python train.py --num_hidden_layers=12 --hidden_size=64 --num_attention_heads=2 --num_key_value_heads=2 --head_dim=32 --intermediate_size=192 --vocab_size=8192 --hidden_act="gelu" --norm="layernorm" --norm_place="pre" --norm_eps=1e-05 --positions="rope" --rope_theta=10000.0 --rope_fraction=0.25 --qk_norm=false --attn_scale=0.177 --bias="all" --tie_word_embeddings=false --parallel_block=true --extras=["capped logits"] --init="trunc" --init_std_qkv=0.0747 --init_std_o=0.0 --init_std_up=0.0747 --init_std_down=0.0 --init_mimetic=0.7 --optimizer="muon" --learning_rate=0.0108 --beta1=0.95 --weight_decay=0.026 --lr_head=0.0124 --max_grad_norm=1.0 --warmup_steps=200 --schedule="wsd" --decay_fraction=1.0 --decay_shape="linear" --final_lr_fraction=0.1 --batch_tokens=32768 --max_seq_len=512 --doc_mask=false --train_tokens=141000000 --max_steps=4303 --dataset="wikipedia_en"
Each number is 500 + 25 x the weight over its row's rms, rounded and kept within 0 to 999. Layers, rows and columns count from 0. Numbers have three digits each. The size before them is the row's rms in percent of the matrix's.

# q: layer 3 attention query, 64x64, rms 0.156, rows 0-63, columns 0-63
# k: layer 3 attention key, 64x64, rms 0.164, rows 0-63, columns 0-63
# v: layer 3 attention value, 64x64, rms 0.139, rows 0-35, columns 0-63
# o: layer 3 attention output (transposed), 64x64, rms 0.123, rows 0-35, columns 0-63
q0 117:515516483531487524493484504507494515502484558501487513480536449533477512521487454478508479490524502507479491531499473489508492539506495545509512486494491498547471517459449499507521462547497437
k0 062:483480484492528478486513467508514504489524514541530497509499490470507475534513519477461504481459497539526513485486511510504477499503512497544428492526519507449519514490524540498487506467429536
q1 118:532505469546473506510485477511510489491478537520471537480516485553509505523449487479482479485497494502483494500496450477535486540501474512510536461520487495525481554464471477486520496553487497
k1 103:506513477508502470468461511506493508490467478475480462481470524562509506483511545470526486486490507521508507506512482485561468523578479512504487502513528503498477517463521521445503516515498498
q2 136:532508469524471502483493482497526488485480505508497510493484500549508457486487456462498498501473507521469488502531438490546503523494477528518499508531471531521506552467541483474529472542491530
k2 107:541538484505488465494501495506525497478482520504470470496486503542490480529501519459468461533493504523502526500540493474529423513519469503481495474525444524510492520458523512496517473516507528
q3 118:550503472539500530450467468505489486478474511504459491500497500558519528517480485495506466506487509489484482512511474491550508543528448518501498487514468513535469529460481522482514510540505504
k3 105:459469537479474522513517498498496498521555499501527525524507501455507503500481457533502517485484471479491489493465533521449555458457514517515533517482516479490534507539494472545495503496491496
q4 078:531480486468466488493478513495509512505527524504474481498535455525483511543516500499475487494561509494478472530488512477521435524500497561496505476519483502492482550529478501530513506513498445
k4 096:507507482514508539506504492515455547512511521478470483499489501510461461491507460493478492508500539504483533518506416531489463559520482492518485497484497504523466506473526513483497509540541492
q5 114:493530483455496496523500520467506489520527527495511481514462477457465473524532497507509531510516505522471498529519545509482502458471522516490487529500495484494537479540495505570507468441488484
k5 154:459466526488501514522510519512488481517520463503509545498519496452536501486482528539512529504495482480501460479500531524493538459458547496508522500475511495462508487566474469513470494484513481
q6 055:504498512469529489487505511521480498505514501498502486502531485478525564526521520534494474508553510467533495505455549545470489487495482473494488457481529493485471485510440535506492546500480478
k6 181:473465538462527534517503522510493505520506465522516553503508499471541503499476515545502523509496485470490477464500524531466549478461536487525498482475509482458504488555463486494490499480508483
q7 084:515506466510448489522474530523487485493492522531507508462517497521492499487461454474533477508524534504510540495496477461513479503510478477541540481513491547519506509493501482487501499524549427
k7 188:468462523474507522517502507486512480512513467521512537509527479446528515502510521548516550517486494478504473483501525534472541476442538485491491503484507470487509484566482488512479502470505479
q8 076:502543522528514537523512467476488521487524478507530517485499487512477493504483483526483510480557555538511508513531446520520521495496535483458514498482486496522505469498444466474539496463490496
k8 073:534515452541497461488474462497541554535489493449472494528498478512492503505494507509492520488465524486512499479525560470507505521504496510488517503503544465502512501478490471481519535552512525
q9 087:509503534490490492526523469468488482496524448463521522479497549523486506538519467453510498503477453495474466504497477487517497490514536481460516530538510464509510536469522489534522516528539509
k9 096:482510511495541496465529497539508514506514461512493527466508494470535528519482524581494507513476530519512471449511488500483503468454508473506500502487488522457471472537477475494507542511486496
q10 088:524524473481535496480523485496525503494487516477498511472505500539494455511479508509529468525504507503518438499484508498488509518565509532474487472477527495511466507513552501447546447481511517
k10 095:457472535531520495560499493503492489524473495483530532501528517462488493499495527542484513447522531527520492483466482499463530472463509464484482491504499528486545520524445510511499495476494511
q11 091:483481533433501528513495498507515538487462497475483460518495500509530467489507487501483539482491427517484487499504518509503472523519501527540495543478539535490520500511505545497532512463510530
k11 078:494522511497531475470516522526477495505508510527511506513534517474432568480491526476502496528482533495495493509485470503496496455553485533484494497497506522497540504488499503493467457502499429
q12 079:520491463500499498460511485515450453489514484566506511464502462497501508504509493485547465487503505492488504487491531552530466529477502509478537511472552499475525519543469487531493483491511515
k12 080:521495488501511554530527498508514483507517486518491495486466530552466479476527477483468544481524496509530495526512458457510482528492456516465483474499526557499479505487471505502466476531500462
q13 099:552487492529509529514518530490516539546482507506467509487519467520515504466504502486448490483455488473460493494507427524518479517518478521509501540483520500528472529486484500501491466524471530
k13 096:434513530456504476514521485540520514497510508514535533517519512476496543478494509530517535489500492513487453485476538497485504491495525488503559483487539481477476481541479489512472476481495449
q14 086:482529478488533507491507511480518501478486457506460483498480548493461508481493518560502507468479518492472473522523514523486534504476494427531490522490526541494536508526541491464511523483516491
k14 087:462502479528488463472502520494463548497526505552473509492515525481489493479503499462472505547503508510524571505530491492478461536476495504497532466506536515534498501514475481470483507490545488
q15 089:499463447496504516501507483468484469527505546514492504500466506495504547489491515490498481494528471499450455545501502448524532544468512538530504466530505541475512504488476500512527530478504500
k15 086:525496501478490511482497508561450521536516476521522510488481474514474486534503516478474540545493488443476488535495503498479469490520496469530460480526505507501498518513509538470439519484495528
q16 085:510479504477480537468521528481496528503535460484464485538503513510475472501479489515495541544439540489514465474559526488522509495537519508461496477493486522488488494483503514512474491479454510
k16 071:492515465496493499512494467452504466519516467493484512514499529515467493494503491515486453498474484543536532513467531505500493429549501465511519512492511490509511508487498543486549466486519448
q17 086:488537485490449513518507475481543540471477508519512518499498514500501470523457541472502483493480504574499492506437508515453456518480519468489497501463493504496495519514484509530510538477514498
k17 075:487477525534557466495507512478501446489497511513497475480513473497524539515478514530469507475510491477505512494533528494463559493512479518505461459564497472506465493517473512483482507513461488
q18 091:566520526492494496449525519499525483527509518514475498463526503542476498462467503475470517439490500527503475525534513498492540499538505500494499496517476448508535524507496544493488483526492488
k18 091:477496469491523492526498537488540498501478506551501495563492506458523462503559491503534502528535487486495505482473532482506527472461475507512498511478562513462484494506478496498484515478461482
q19 082:471503514508499466510489492523549530480538505493520535487506503527516507498458517492509482466493532439496481546479456493536482534466493507475469531475511512452514473505504512494521526545476475
k19 081:479512445480534488489513501514493479561515495514539493456480485519481474510491492507513476491522495494476495486520505482517553466496509470448494488513458504489504527551505499484492528531565529
q20 088:557508507473492511498468467483500546484493506544456513469533460507472502480483486517498482472527464525506482471543469496481512525485511549528538512512460522501495515474535496525479509509469521
k20 076:486537465521485485486524538506504508515538477468529487538448472480514497528519514472504517471514530488458492484488491536479493490511516471511531498560543450482483489486476492529492487452491478
q21 094:529518478500476492513531479500503493533503521526479470515526478468522480529425516514505490530454465481528521487549504501480503463468492486472536520507466508481517497532536505519530464502501538
k21 097:499478504499483505479485501545511486459503508476528526492474522530493550536541508476487486499477502533483534507444500493512487513498461526479481518548532498517445517452519509513507482489479555
q22 074:497507534507499477497482499489459505518445504460497522534536476505520516518497478521556436479450481460537509530537495514501485511531521499527492491501517498511462493541488514532519487519496467
k22 075:493540513536503527504511521495508519489541525490501509476453505516509474513475467524485535532521534508487491516489514515535510520493476482429516486493463518510506546450505467481527476508452537
q23 091:532466522501494530523474522505506536499488517471501483473534515463487443506526502545481493504502515490471444481461493494511519487482515501525508510532471469516517461500495527527520538438493464
k23 099:481523471491486481495467517521463518500491525495479438522462510540513525516505487487519486502492515544481496507532493520513432480516446491485494490500479493532525519483533550447504526510512484
q24 085:510447541492538464509518461508482514491500502483530513490436524506486484537518506485547550488455492496509484482449488506499500513528507490533521509463484499521482498554458515507517490489525506
k24 075:495500480500503505486527528502515479535495510509530507515559480508517511452454471530497479529543564530493498482495480516460498519486480512467467505463498500470536496456516504449490528500478483
q25 095:484435509503540489493473506521451478496469468493517514521489519493538467503483468493453488494516508538521507483509503541490563526513474496518480493517504505472518518552538515478505526466518517
k25 086:482516520525497507516524511486508544560521489485472490495505494464455469493510521527515510526499451499504516460515468522490461520499504560488481557489488500522473493487471485503465472534532472
q26 082:485537534528460502499470491448486512451512507478499528485531452523520480511491482466518520494493531513496530516515482513483509533472457479504513438519511526530478490474526488539542488493489513
k26 081:525507506505447508521537542485553512496495458455510485488473495507507517455490517504516473489521509463500498454499538459511502498451497479470537530551474497532510518496515509502499498507455519
q27 081:483498517543482488440546519491484544474492523516477523553496499488496517549513458455514485508510487487505488509521483526475514512504515541539473438504517507489472509473473502522527490492475523
k27 079:551501522449515524523498507454467478517522506517500497497481485476531468497494509533438481479514513492500497468504541543500525514513535500462546525510482526482488491502455551510466493498508502
q28 092:495495472523528514453493497512489472503449508472499479514528501554489517491466482506522471486476486519508484462478458503524516537522514516495556460511533499555543491505483480509494487531462519
k28 105:453461500513520552513504496525471499553529486497513522497515476445518499480492463531503512521491496495553491508500525489494513477461545498485488519500552507497482462534463505516477468480492469
q29 090:498532483479486502532476492530517436497495504541510527509477518526470544489507462536527522467537521517503456474477489540484499468488459495490458483500514524495492505465489503518536494454523502
k29 088:529490502516541526492529480522495505491443501474475454495490509515511474492509472464515493502483489467488524510539475492453493499539487479474495474502540484493521537516549530538473493539489552
q30 091:498477475532467524463448487516487504496526497478486508512495502493489487446507499522486526477513455473563540511473497480520531534504504450485476505499535510515472530467542476521540512514509498
k30 087:467483509495497487484542532466511519548452456543500518523535470469537495521490485479495518505479484498489482476498508541503488473502513481528511526516502503467497502536456481491451449534526507
q31 090:480508493487519461497437543487516498524486507476485530512465504500508518542492496462499499480558479438485511468496500499517488496510498493513542480463523525546499543509498535503485460537483495
k31 081:482518494539480484524510503565520476494501502483462470472527484496522489424477557476487476489499543497480502511461517522534514498476487521497467520494465489478505482490551514529503480510501495
v0 092:476473551498478490471532491513538485487521517514533480511476466504505511472449468498489508504491499506548459511479508512498495506495474489561489481469497464532511514505559526500557487495485469
o0 098:544477554484502497504504504479549527499518503512514497514495444519508506440446453529500465465512506510517496497535473521485492467493472549507503488511483484488497459499520497529515544509482512
v1 084:513508486473533455477507504503485498539471501525532556506515550495491491535503485541483468493472492473508466502507518492502467451498527483455503497574478502484511516494533461509499513527518492
o1 086:531535472491498529479515493487446465534471510486457464501519536489519464568502507548473475473532491495495508533504493509511473474516489520489473457522505515530495511532462521498519522498485491
v2 090:451484490492478485477501489477541522498549460505539511507512531499509489510483520500457498528490473528502521486493519493517497477484524537488513517549559532446473536460487455481495499495492492
o2 097:508472486500514533523484528478486532541477514516489481488487503509482508516551447455494484502529453492489508530437499506497498542511495543501474481531533506493475513530466496539529465494487473
v3 098:481519449528499485505530501466478499532487512494443504545484488475503524507535483485484484552502550489516509537468487515514511496444507464536472477488519502473504519490502503507484520544537467
o3 105:509504506485466473457476483517447511520533417477506470496520529524492469514520502519497494528473488459515531480514532508509471483515536479472494516526493489533486501495551512531505484521535501
v4 107:520534518496533505536539459471505481505482517479500506469474505502506486501530504490480499550458498488520493499485474488465499506468475486481495505521514533504543437517547566509471512490497457
o4 115:484503492472470479477482495518514486507548513532501465490520556506469519446498510553517476484487511469518493520520508464528521503467502463508534480507495542519498441465529535505477515507501482
v5 094:457499517492449492495497515486479451530476527512549492495500524479491530485461462476476501488523498536485523471549501483486523470513524508504513492545507528547463531481504453480487509469510507
o5 100:508485483490480468496536545447501506543476504518483505506492490484536547497529499441490504502555517498460507462492479527496505458479497531519506535514459497479496499535462490533497475504527515
v6 092:524514542501528480536532501462520507475525499509520474502494475496498486503454512494490477559528463538507505508438494492466502482499520585493491510507490490530464513520485497522507474475484506
o6 098:493519490517493487497470506498542540521521523515468485493488476513466541465508507456515480512529490515506503480495475445523496485480522560512545454536524525519504466484481462510538490492469480
v7 086:461529553542459518513522478470485515477497482497508472503470465481517499519547495490488499490438537520440510463508506482513506515493509482499503543514521486538496512543503480501515509534509469
o7 086:489484537489489487520500451497499493483515468508489523537497544499491539464544520462505474490496511517495483493478493435473496491529534536515523537447503491523535525466514475507454515504523501
v8 098:522485469499498510480498500493540515470506513539532506512463514489539441548495486535479504503516479504469532469470524484537519488476472509526501478540470511474481516556467484499542513488479484
o8 100:512498513453536523533484519505504528500477497555521486517515498555498474502449499482492503493522464499503549512444510481489477495516488546529517497483529489508493498496467507471521470505458446
v9 094:532563491496508554455506522494499497521535535519512491497537485497486474494478500530466479536473489466531474491504455524493486504501455488466509500502511539453507469501537525505506526527475495
o9 094:521518496529473530515522494472537510549561500500500434458550486510513508500478504522493511445477492493522483535529469495506496503527481444495481471485501517502507460485513503501461502514498513
v10 102:504493483520505486526536504526481480529498502534500494477494465469508481458463513478493492532518509512539542469479524538544486536470460521507494534501481488488498516529502481484497425531531474
o10 106:514498511493482515492538515508497483480512462497537484475485471512479485490502532514488480504461463517478489527479542444461511461532517518496498534564500472496504499525534478519499481476529561
v11 098:543492532530509532476531485482519486514502445505528529469441455501498491497493475473434537487505527504506504521478499491516508506503513489494523505506468490492521497512514556451502485539484536
o11 102:498494533493490548503534524501516513466478462532476480516533514503493498436492455495496516471465493520463489523501469495473545490493498541511498503508523466521531502476558483459504532486497523
v12 090:491459486495477502511499489551508508509470469498468541520512487482479513512555493456465473514467501475508511511477517471512494553542526485474515484519542448491460499515501524545493487471501515
o12 093:509449521489503523489500483544451458492479518439525504528543475503488500490526483477523473525508537463460495530518526473508516501531485500509475457526545495507508518471506525513499505490528471
v13 090:487514473518462494530502531488514450517496485494450499485484487482467516462528464539558528503468442497495500529495493483472535510521462532491494514523478511523505539473486537507501467512500509
o13 094:489498528509518432474524493518511478497499483480495502515509486495528514490514490509523541511509445473512441484524467499509552488489468535478543495525506509523448558486510519473477481508505510
v14 103:518485463536489503525480575492533503470460527461467516500538503509504502510506495518451494479494533494514469491505536518517455527477507485472490466474500466494519464476512527487535519532497491
o14 112:535474472482541533527509468535481461450491468477505542493531468514503489553484512519474476485520509508517498536484494506505507485479482485456474486491502461523539482466510542516525503506531516
v15 089:496526513496497486484490525472490473540471501520516443474529497485487485523453474528534483540457530536535530503491466511454506475458505509503504520518481543481483496494531501519536524475481525
o15 095:542532500484459511445524496451525492566532531524470476493496494518489525499524498501504494499510506464543533441503493473497495511479493524501527503523474482512495487493476501510472471551473492
v16 085:499494488488501446504488524456471480502501475490532473516467460505530481521526482465568518524487507483494477534485516543525441486522511501484502523453519470505488488528518516511474530507520520
o16 085:500465504520470453508525482496494484467476485474512487515478517508450509530492499506515477506497505545579504461486504525495482524515510445491542456512531503528526521479525514517529507467482488
v17 081:495485491510517484500505526472477488522533534481476532436483525480485502499503495479459514550467493460508468548513491472551519545524525500504471496469498450532479489477497502529471504505496511
o17 084:513483516491506515547516478515470480551470455439498515517522499493507510468517541528448519505483518501537510464497524518537520493507531489463459497519512520505474485468522486500501489453473514
v18 098:526494479493516510464500483492525504497459521528527513555541472504491564495479498480498485511475522499488508511506478478462455452499480481519528547531449517507504463526476501528479510501468509
o18 102:484556483516476481479528549501524512510517516518441497492541485497498496497457534514490461510511542495475515515504478487517460496504456532488516469476485493481521499545517521523490489524448467
v19 099:544504495465495507484550523479477537482501464496492497514487476501489486497527529466502510456478484485471460529489502489519480525508496451539536516566525525481514460494533466502466511507504519
o19 108:485487515502538481521554494514431563482474495488495474507516522516475487483516511520465501475466497541523489510492484471501503507529472511495498511476501500501466497544536499447500543491536473
v20 086:496498516456466549497544500503496435506508562473473461508457504510497511521509501524499525481477473527468488496472543504518444524504508513489487492500498502483498507519493477486512565506524503
o20 095:523467496463490459512482474476517504489469481468500503515520506506476531523499541515529526489515485506515507497437476528519488487434473476547489508465531492482512529525506520510560510503532487
v21 097:444506453484565487498539486520500511476484510525523457497523488497482502483525478491501468564504500509476487493472506492509540488492492545515470529511499450482542513505491483493502506476550491
o21 105:468459489461501514452499474482505513522541479487475446523476504536478453479531550503503506549507487503512477525494560523533521513496512541511487495511494499510469481474506513538504480493496483
v22 099:505486498511524517495520476438483494524468508503487498514519505532512517528536508535517517525441486443494490481489516511520539483510504479497451484571507511470450506483531486483499508511488533
o22 101:538467510523527488471493505475469494558513503488477467541542520482488460527529490555512480524462461464493462450473490504545525492522482521510528511472494490512502515503495521488483495502514506
v23 097:484483445498489466523460497521474504488491502460519531463480471495479474511474558507513533527517479520518513533491505456548442488478507502510508476493500481493486511525534513506522505520548469
o23 100:562468499467484520536502462513493483445464470508526495494512511495481483509472516494491506515502500538509553536477498469505490493479484502512486529538479512522471484524528540496548445476494498
v24 088:508458512513478513471476530495518504527476494448473484515519537464521540476532549502501520529527508449448490489500462513523473486474471485496494512489463493492514503495529511530462518530472478
o24 090:527522455495482517531494512551496509523513465454489545488482551495472499490464546527512492509498508492512472510505479526513463520493496458482496492479523499476468508471522491490511455569507508
v25 085:498513514479498514505456436514498511517508520467518471496478516511504487535458498518460514501502456472493518563527556512500517494481500482497511529476522505514461462470503487480508463500500557
o25 089:564501476468512500521458505494532497485486554548472458514507492467489513478499502505508526497523496475459518502503506494481492518481497487495477539496563457492539490519529520502474490456474525
v26 092:514459508485510489520567482524497523463486487491468490522523499522504526529455467546484477492456506501484543515494490491502514521496495509486471529517535488495509465501497510550488526489428519
o26 098:482533518481524515465497537495517469495488551445480504503483481512494501488529514521542487479475488485457476494499465473526477522483502514485517513508541556541548471493510490516475507527473459
v27 106:497506476505452526474516510458488502537529524505485499476531544506523520471477536507502426486530461489456485501447499483489530514534508503513551495506484525529507499514465494513489490498496469
o27 112:463533504519502471508484481479492522541485503463541523485537493508544466496514534449477454490537482487473515480520456519534485479510512473501497482480531535505513525529513460465510492507498535
v28 097:499502476545509511449542542530516443473483503484494499555482504484460509503499489488543498481479494499506481519497539510521487543480514454487514503485504476468535521484452499468520487520476523
o28 100:485509498485563487461523477509498468493498449483483516505531478545475490538494452529501516493492525509496462525473496531458541507530514488488458517494503469480497546541517480476528509504510498
v29 086:531459488493499524476475507493496519506484510505504494500473443488448465499472530522509489543490445509515497532511497542488497536501481461526488542432505542527511490490521530501518523495492508
o29 086:537513501495480505465529494481516527511513498520516508492524449523475478482475509485492541489427505473563474507551455498472532491496510496477503531445520496524499484507524530494502508498478509
v30 084:503528505487461493490569498533537499486487494473528490502491538521476491524464501535477476514489485488502484491500480488458541476503489524506466488479504497535435501527498468517469498540555488
o30 095:545528519476507521484458534469527515525490453468494492483497536496492501512495513461537510498540472491475492482506448504497504466499489520519535507525513549503531445498511495526452515460493495
v31 102:481497482520542547485464522528509503482469559499534525454474505530508460495448496485532531506510517498486515531491504495480496509463507531543451485508495509495472516493516473478518481526515460
o31 114:482514508490535524483532480478560519497501453508518492485491484456491481510472518526498515527491460515516532487501502503475531494519484533512467543510479512476500446471465510515511452477558515
q32 106:468499448486508454495544528495482506570489480492505525547473505502466466476515469520510479507515531544449494485512495523485506490488521489464505520523489500508484520530528457499482487499539509
k32 084:479479542493493459523545541491526512505477500443495506531520519480478500516488528542511479465438504496487530439470528465510497470507512483526492521473510504511511480505521486508520492466533488
q33 066:493483549549460493470483481526545469525490456503507478499522509486514509501504517463535491511482470492564545505494480498489500462503482473491497484498492463489506525476497547513483484524520556
k33 112:508487486498497488467456479498510510487503540553512470489483466538474488499506478457491541517525514527502470532531480503543498579477493491465513488526509518480484509481514537461498503506468486
q34 172:500498567535516460476466497503543496502529479538454482499495486530495474553461506468492511489476495531542544485492526523513472487508476482537509490505499495464518511465469516513499473495480511
k34 089:525541497527459469499546517490481504493483464495484506501488534527467468515500493479527448519467499494482545438521472475508448465533477490517528538510492501516514509481511484496502485521515535
q35 109:518532518507508481503544483467474470487548502551470494495475487539494490566449523489492506483458504511515503513537498510532516486499493482500472504488455486481527516537494507499461489557499496
k35 115:517506515529525550475519516494507464503502479484475439528510518548451505516484518492477512517499484500474517543506471489527505525547487510500481437513492488493471535465541521498477503478473503
q36 075:520506509548535502512497452457534482507503518490460503459543478526523510474503542499489515485488482494546518509496491488532500476481477533529518521476463476519463469500453517539499462498483518
k36 073:465490508500496441517533569467526502470484472490518545561481537477516483508526532548462471478473520485512492471475536501528519466513493500502508527507494510505513493489509499506495481476510486
q37 140:508474573526511504508469487499526477485516502531467493482509488520537503534466524464486499479462493496548538489487512516498476481523460494553495467499492483466512504458463541509488490508480526
k37 069:483513507537481485445483487498504510528528535504518478477470475512472492511512479485508567461523522510489493487500485527524515563476465463469517508545508537491475498476500534500518488535466497
q38 111:508504455454497552521562509501476476482492540485520541487511487461539532490502518503515493495504500440476477514492486493475529505468507532463480485465514469517505508543517526489503512524529498
k38 192:487500493507525541531520513493473513503485476454529557485527519486536527465480507541530497482528492481472489470478513533453534481521543475495479494476501502504513463545483474487467523477519505
q39 121:518489558510548490475503503495549509486501533489462486518506488512489508510488533470503484461492504479533517504528502499504464458488458503536530444487467507517484523477505519495497468554451501
k39 107:506477495498521510534493509488512527534489475419503550492518521464517521464507550536504484481505481514528471468452514507486527465496518522520494512502477467493474474514528495527481483466525482
q40 098:504504500480468455517524502503516498516503503480501529458485534530495548515496522444537515509514506514486529495468469529448473495481476505495510537520468494460504529520541507464471493509552527
k40 091:527503554516503488515513465514518494466490484517518540517526535496511553519474485502485463451503497523547497507466493529525504509528481548503483523509527476480467476460467471504524457510490506
q41 099:493549474507484548479475512508484489506516476532491493499540525504473536495488461511500505507544507472532515532549469531490470527478491501478498478482480521502472427508453477517483513496498528
k41 103:530516519465516527501532477492489518541502514478524436508466502495480474497520504518556466488461495469468499488446470489517536521513487529517535478535515483512475532501467486518486497473480509
q42 104:505528519470589519513501492533476499487445490493504482477532485509492492528489496494492479529479465507491502510487537513477478483540522520513492459491483502497504520552529465438520475498507504
k42 085:496528449465510519491571562473502536514507512498474505471507501476503506525490507543452503502481502512481506483532493536544509519474492464480498523488488498476469538506483491495477465514459491
q43 096:518488486528473505473502485509508494462506530491553485498537473496497528498447488505479477526516493479526502467518502528534517504549463459522506500506508458459538495481533504510478534534449475
k43 085:517510494495481512489484543482538506494540544489453514480449551500527524498472473523524503532468493503498479461495518523498505534488479525447499452476543470495477476519497525514492520478481510
q44 106:506497471503479491500472487527520429501488487512516551503511461502501474519483489502510477537522493457500518466489494501510449526537498541473485489530485519539507518474522495489536437524522526
k44 104:508449548463476490467511522501497483485495473493512533493489500507486521535502543514537499480447489522472489480471466499495446493478540536539505510484513473493487493525505527489544494529465536
q45 093:522477484524508479466514481463531492544517459508497514484567490517493457538501530499535491494459502508494498468489506510528487520463498484547489481452500531499522491522490436520487512515482491
k45 098:453507482510538513530520527496527481498507483452509475515499496529451505488493456531489533476474490538497453546493464534475544503516488505499540505512489480478469487509505461491482550514507502
q46 125:533442493516520516514526499507485492484501522439539508487466503504462473534530456481545505479472515504519497540477484485501504487549490497494507533519501486459472484477483478536512476520480541
k46 099:487464472504505511539521521510512513471461534476549490499484535457541532442488512499484486503546500478439494491494518457516489480505516527508502517493492527470481456475484498519533486518489517
q47 098:516531505493499496462487493493505482473488477476489531539510545487552460526484478490489555509509484492519458509452515514522474526519492489469504492488501497528546525558478551492477504479476516
k47 096:499536478491478507505488483479523461530536507551468537526529503497508497493462512522519499515498506512466508505474498517474463466480535471572517487461537514522472520484452486516486508515505466
q48 098:501506476503496502455455508479552535495500547514535516518512508520485507516493514540496493528486459482482517555509473501522486488506512519456454492484480448496521508520450502505553511490529490
k48 089:524509480436497508497464498510523496520525486508479453543525493522494522474522465509523470530513506453504477499534494521493454457474471507536498490490512498506523549494494515519483473540544476
q49 105:508523483520461500468513486503470537540506483471496469548507535459546492523487503511503479528504496494478517509542518482491543502504491536462458476509485543493469496497528507466501455451510510
k49 086:510513547494498514503540495509497525533529502499485521509510435484497499510494467524513470484492525562476527448495467464459503468520490525480497481514509517496508497500525473539516456486483553
q50 111:499521461503486505476510490496490539522469486449496460545508443466493466510527502482525453530503500506447473547511479498521496538511489503513519486528508526514493526531498494477531526531518470
k50 094:465514504515451482505499518536532508514507492454492502527512503478486484520525488544488488497472460530489553455477500519497468466512506513509455490506527489513533527491526430514530529489526498
q51 090:513458486535480500552497544497510491494518492503515491539480507497485474494549521534501523517501466558526500496509513514483517485522483466532470536491433510521500487510512520489439473484515478
k51 092:510481504538487495520523479469485478529499496499522505483529519496502530454513474579425515531496521500511503482495494482494509535490490455484493486535533490530510465541528509469500473521502484
q52 100:526470524509531542467503510545474515480539467541486523505478531507461522492519487524539518504508477476502495467496492490509510526470494499505455501506484545459561492481514500480495520490484444
k52 100:511523507497498508537554470484495517535486486515510459485529501526499489502494472525521488472475451482524464482530520518503521501523568495455519445475478513538497458516509465503504517513491517
q53 100:501475484489476468513533474518471490529522476483537521469507509496473504486487498477463456528516525492495488519484500486489507522516556529500526427513465493555500519499506527497471558509478497
k53 098:532522529466502438510465566517508495498498495480483502491524532505511467484498497491512495489476489534493517541486473507507484480482528510491560512445501521543465486491512543464523495484472491
q54 098:545509478487524511526527497467503489460536491487513491579481508490449503507464505501478506451462521499498494491542486514476468482498521503487495475508488508500496460492542503539469535482527530
k54 089:545484460521480483509499501456481524534490512503549439528495519516450535490480516483478518488538505510490501518484507483530537512426456496515512490479516485527478494504505502499517514470472496
q55 111:480463540475491498493506475538529480514563498443439471503510481513495494501540475505471490542468468498500532482487499516525474518509505512488472518512493489505471525469495526537509484544523519
k55 111:453458518496513447519484531512542478497511498507502557491472518530512538529514544506475459493498508476507523505437480492501481463478505477514479504493472527499534501514488492509504475544489537
q56 102:504476473482497494521527451520492487560505522526527452484524511490467514468512526533519586475486499459483468517547514478485487542500484458487496485496510502497501508519515501484492515508489493
k56 100:508534478508490490502487470446471535467478512521444452489507496515504489510487549520507506493512528529532498534475514508487492485551474474491505490509456491459472485526521491488538534511544525
q57 111:465519503472493487473529503506478506521473498465493520527562488478522466491524523540513503502480519466532539492510453513482489484517519479469527533481471512483482512496565527477482502538532476
k57 110:467512523537502499512535478499548518490548480484489488503486530491450481533494519482481507548486528526528478506479520527528475543482480511513474496504466491509505470485496499531504422536497505
q58 099:482517504515543487554470484438485545481527488489483532448485477479489499506499493490478496459502491501540511472538517525491478534538485480505491520505512528509528512495467484445490529496521527
k58 094:511452488479498529481519510506474501521530491503512503535447529440498494504517445557527505480544482485483521535487518504527524487530504485501502516514484483532479463530507463512472493469475478
q59 109:513457549475509466469547509530510490479535475513545523500531524493503454497480521455498504478536489503488495478538502539462524511476515506549509501503496540480485511485486481472512458515474497
k59 112:469513489509524520487511503484522526470539482508548484466470474517458522446501528506487530463489494517541474523522483493507501511535494515488564498484504442503509465483527490526519502469519473
q60 107:485480527489540537503499490518474526459493478494467495519554514507486507515444517507498515502485438503495523483468499488517451497491501496575559504521511470507488507503506522472476476491478497
k60 099:486540489483499500512482541450509537492497476503519516463554514500540519512487502519494525477493503460443495475438534537478517492465529514495472469502518510501517508510496478494494465494546518
q61 108:476455490493489548472503483477493499497485499483477486566483506521523526476486488510514486501490546464462476493505505541444533518504501508488513515530454462490488513508477489494532566513489518
k61 095:497489521497519486508513496497510500528513481545479499471498551496490496464524478450530496488528435504500481466504432476494509504473451525510460510509526560497483504481494506509543490481518495
q62 102:499516463497538516457488478533480475512483522520533504499546465515500464499531532462446519436516509507530503540509465491513521477539502502487480495532510486488488495485494512462486533463520496
k62 102:509457502504513513519503470459480524466522453458490498545523498458550478498490527540462518463487513496523495464528550501457472525504526506503494528489481517522506485481476534514495531488503507
q63 114:496483501482533493484534502487515519534499516490509532493506526530463484470487479518487482505469480525500444520482477450471535528503497525430500533526549517550521477514529510513484470488493510
k63 100:485475494501473470471519513491478503498514487541519456508508473501491503467460500487537477548462505542506536488487523507521529456477536519526527528538444486504477495481510553500529477511506504
v32 127:488559492480489488470501473512500500522493491535558519510539523491459508466499504485533524499500526470470528468479491515487485442484511499478518511455470544530474540506493499513512538509491535
o32 119:531517531488552475495529519513538516460515520472535497503522459497455465462485488490526492466508494486512510472464527500509539504524505502524530505483455484488463504495506466493556505520457494
v33 098:511452515513485513523487498440499538552497464477474474512513569446499511507545531493535513525491514475445522515501526498481500493484510475486511484477479497521481496484518502506502507539496477
o33 086:523416537491535511508517489446511480510495482463494517518509484485510500494503520449531485525489491484474534501548513492462502495497520559491486523520455519515471515530501469494500504497523482
v34 088:505531502491516471483489496534537494523519505508545486484498526516475491522484455525456538499518463471487482513468485502463547531528506470496468470566458484512516527508527465501507478505515500
o34 091:510499475518528499551526527499502442491450531475490552510495533500510465511485497499528539487497480510489482482451490522501500498437500484534481494487509497522526494470508532469555472505511496
v35 105:446536485534497533528554457474516480523488485517497514482480491514486504487482528438506525511540525493501515546458524472487486480499543502540531480492501514483466482483485490465514483487502513
o35 106:512519509502451490476537514517496475552525469498516499499491505530477490529497507476539506483540467465492494457495476528485469488538506514536563478504452475489498534526503459493482488534490493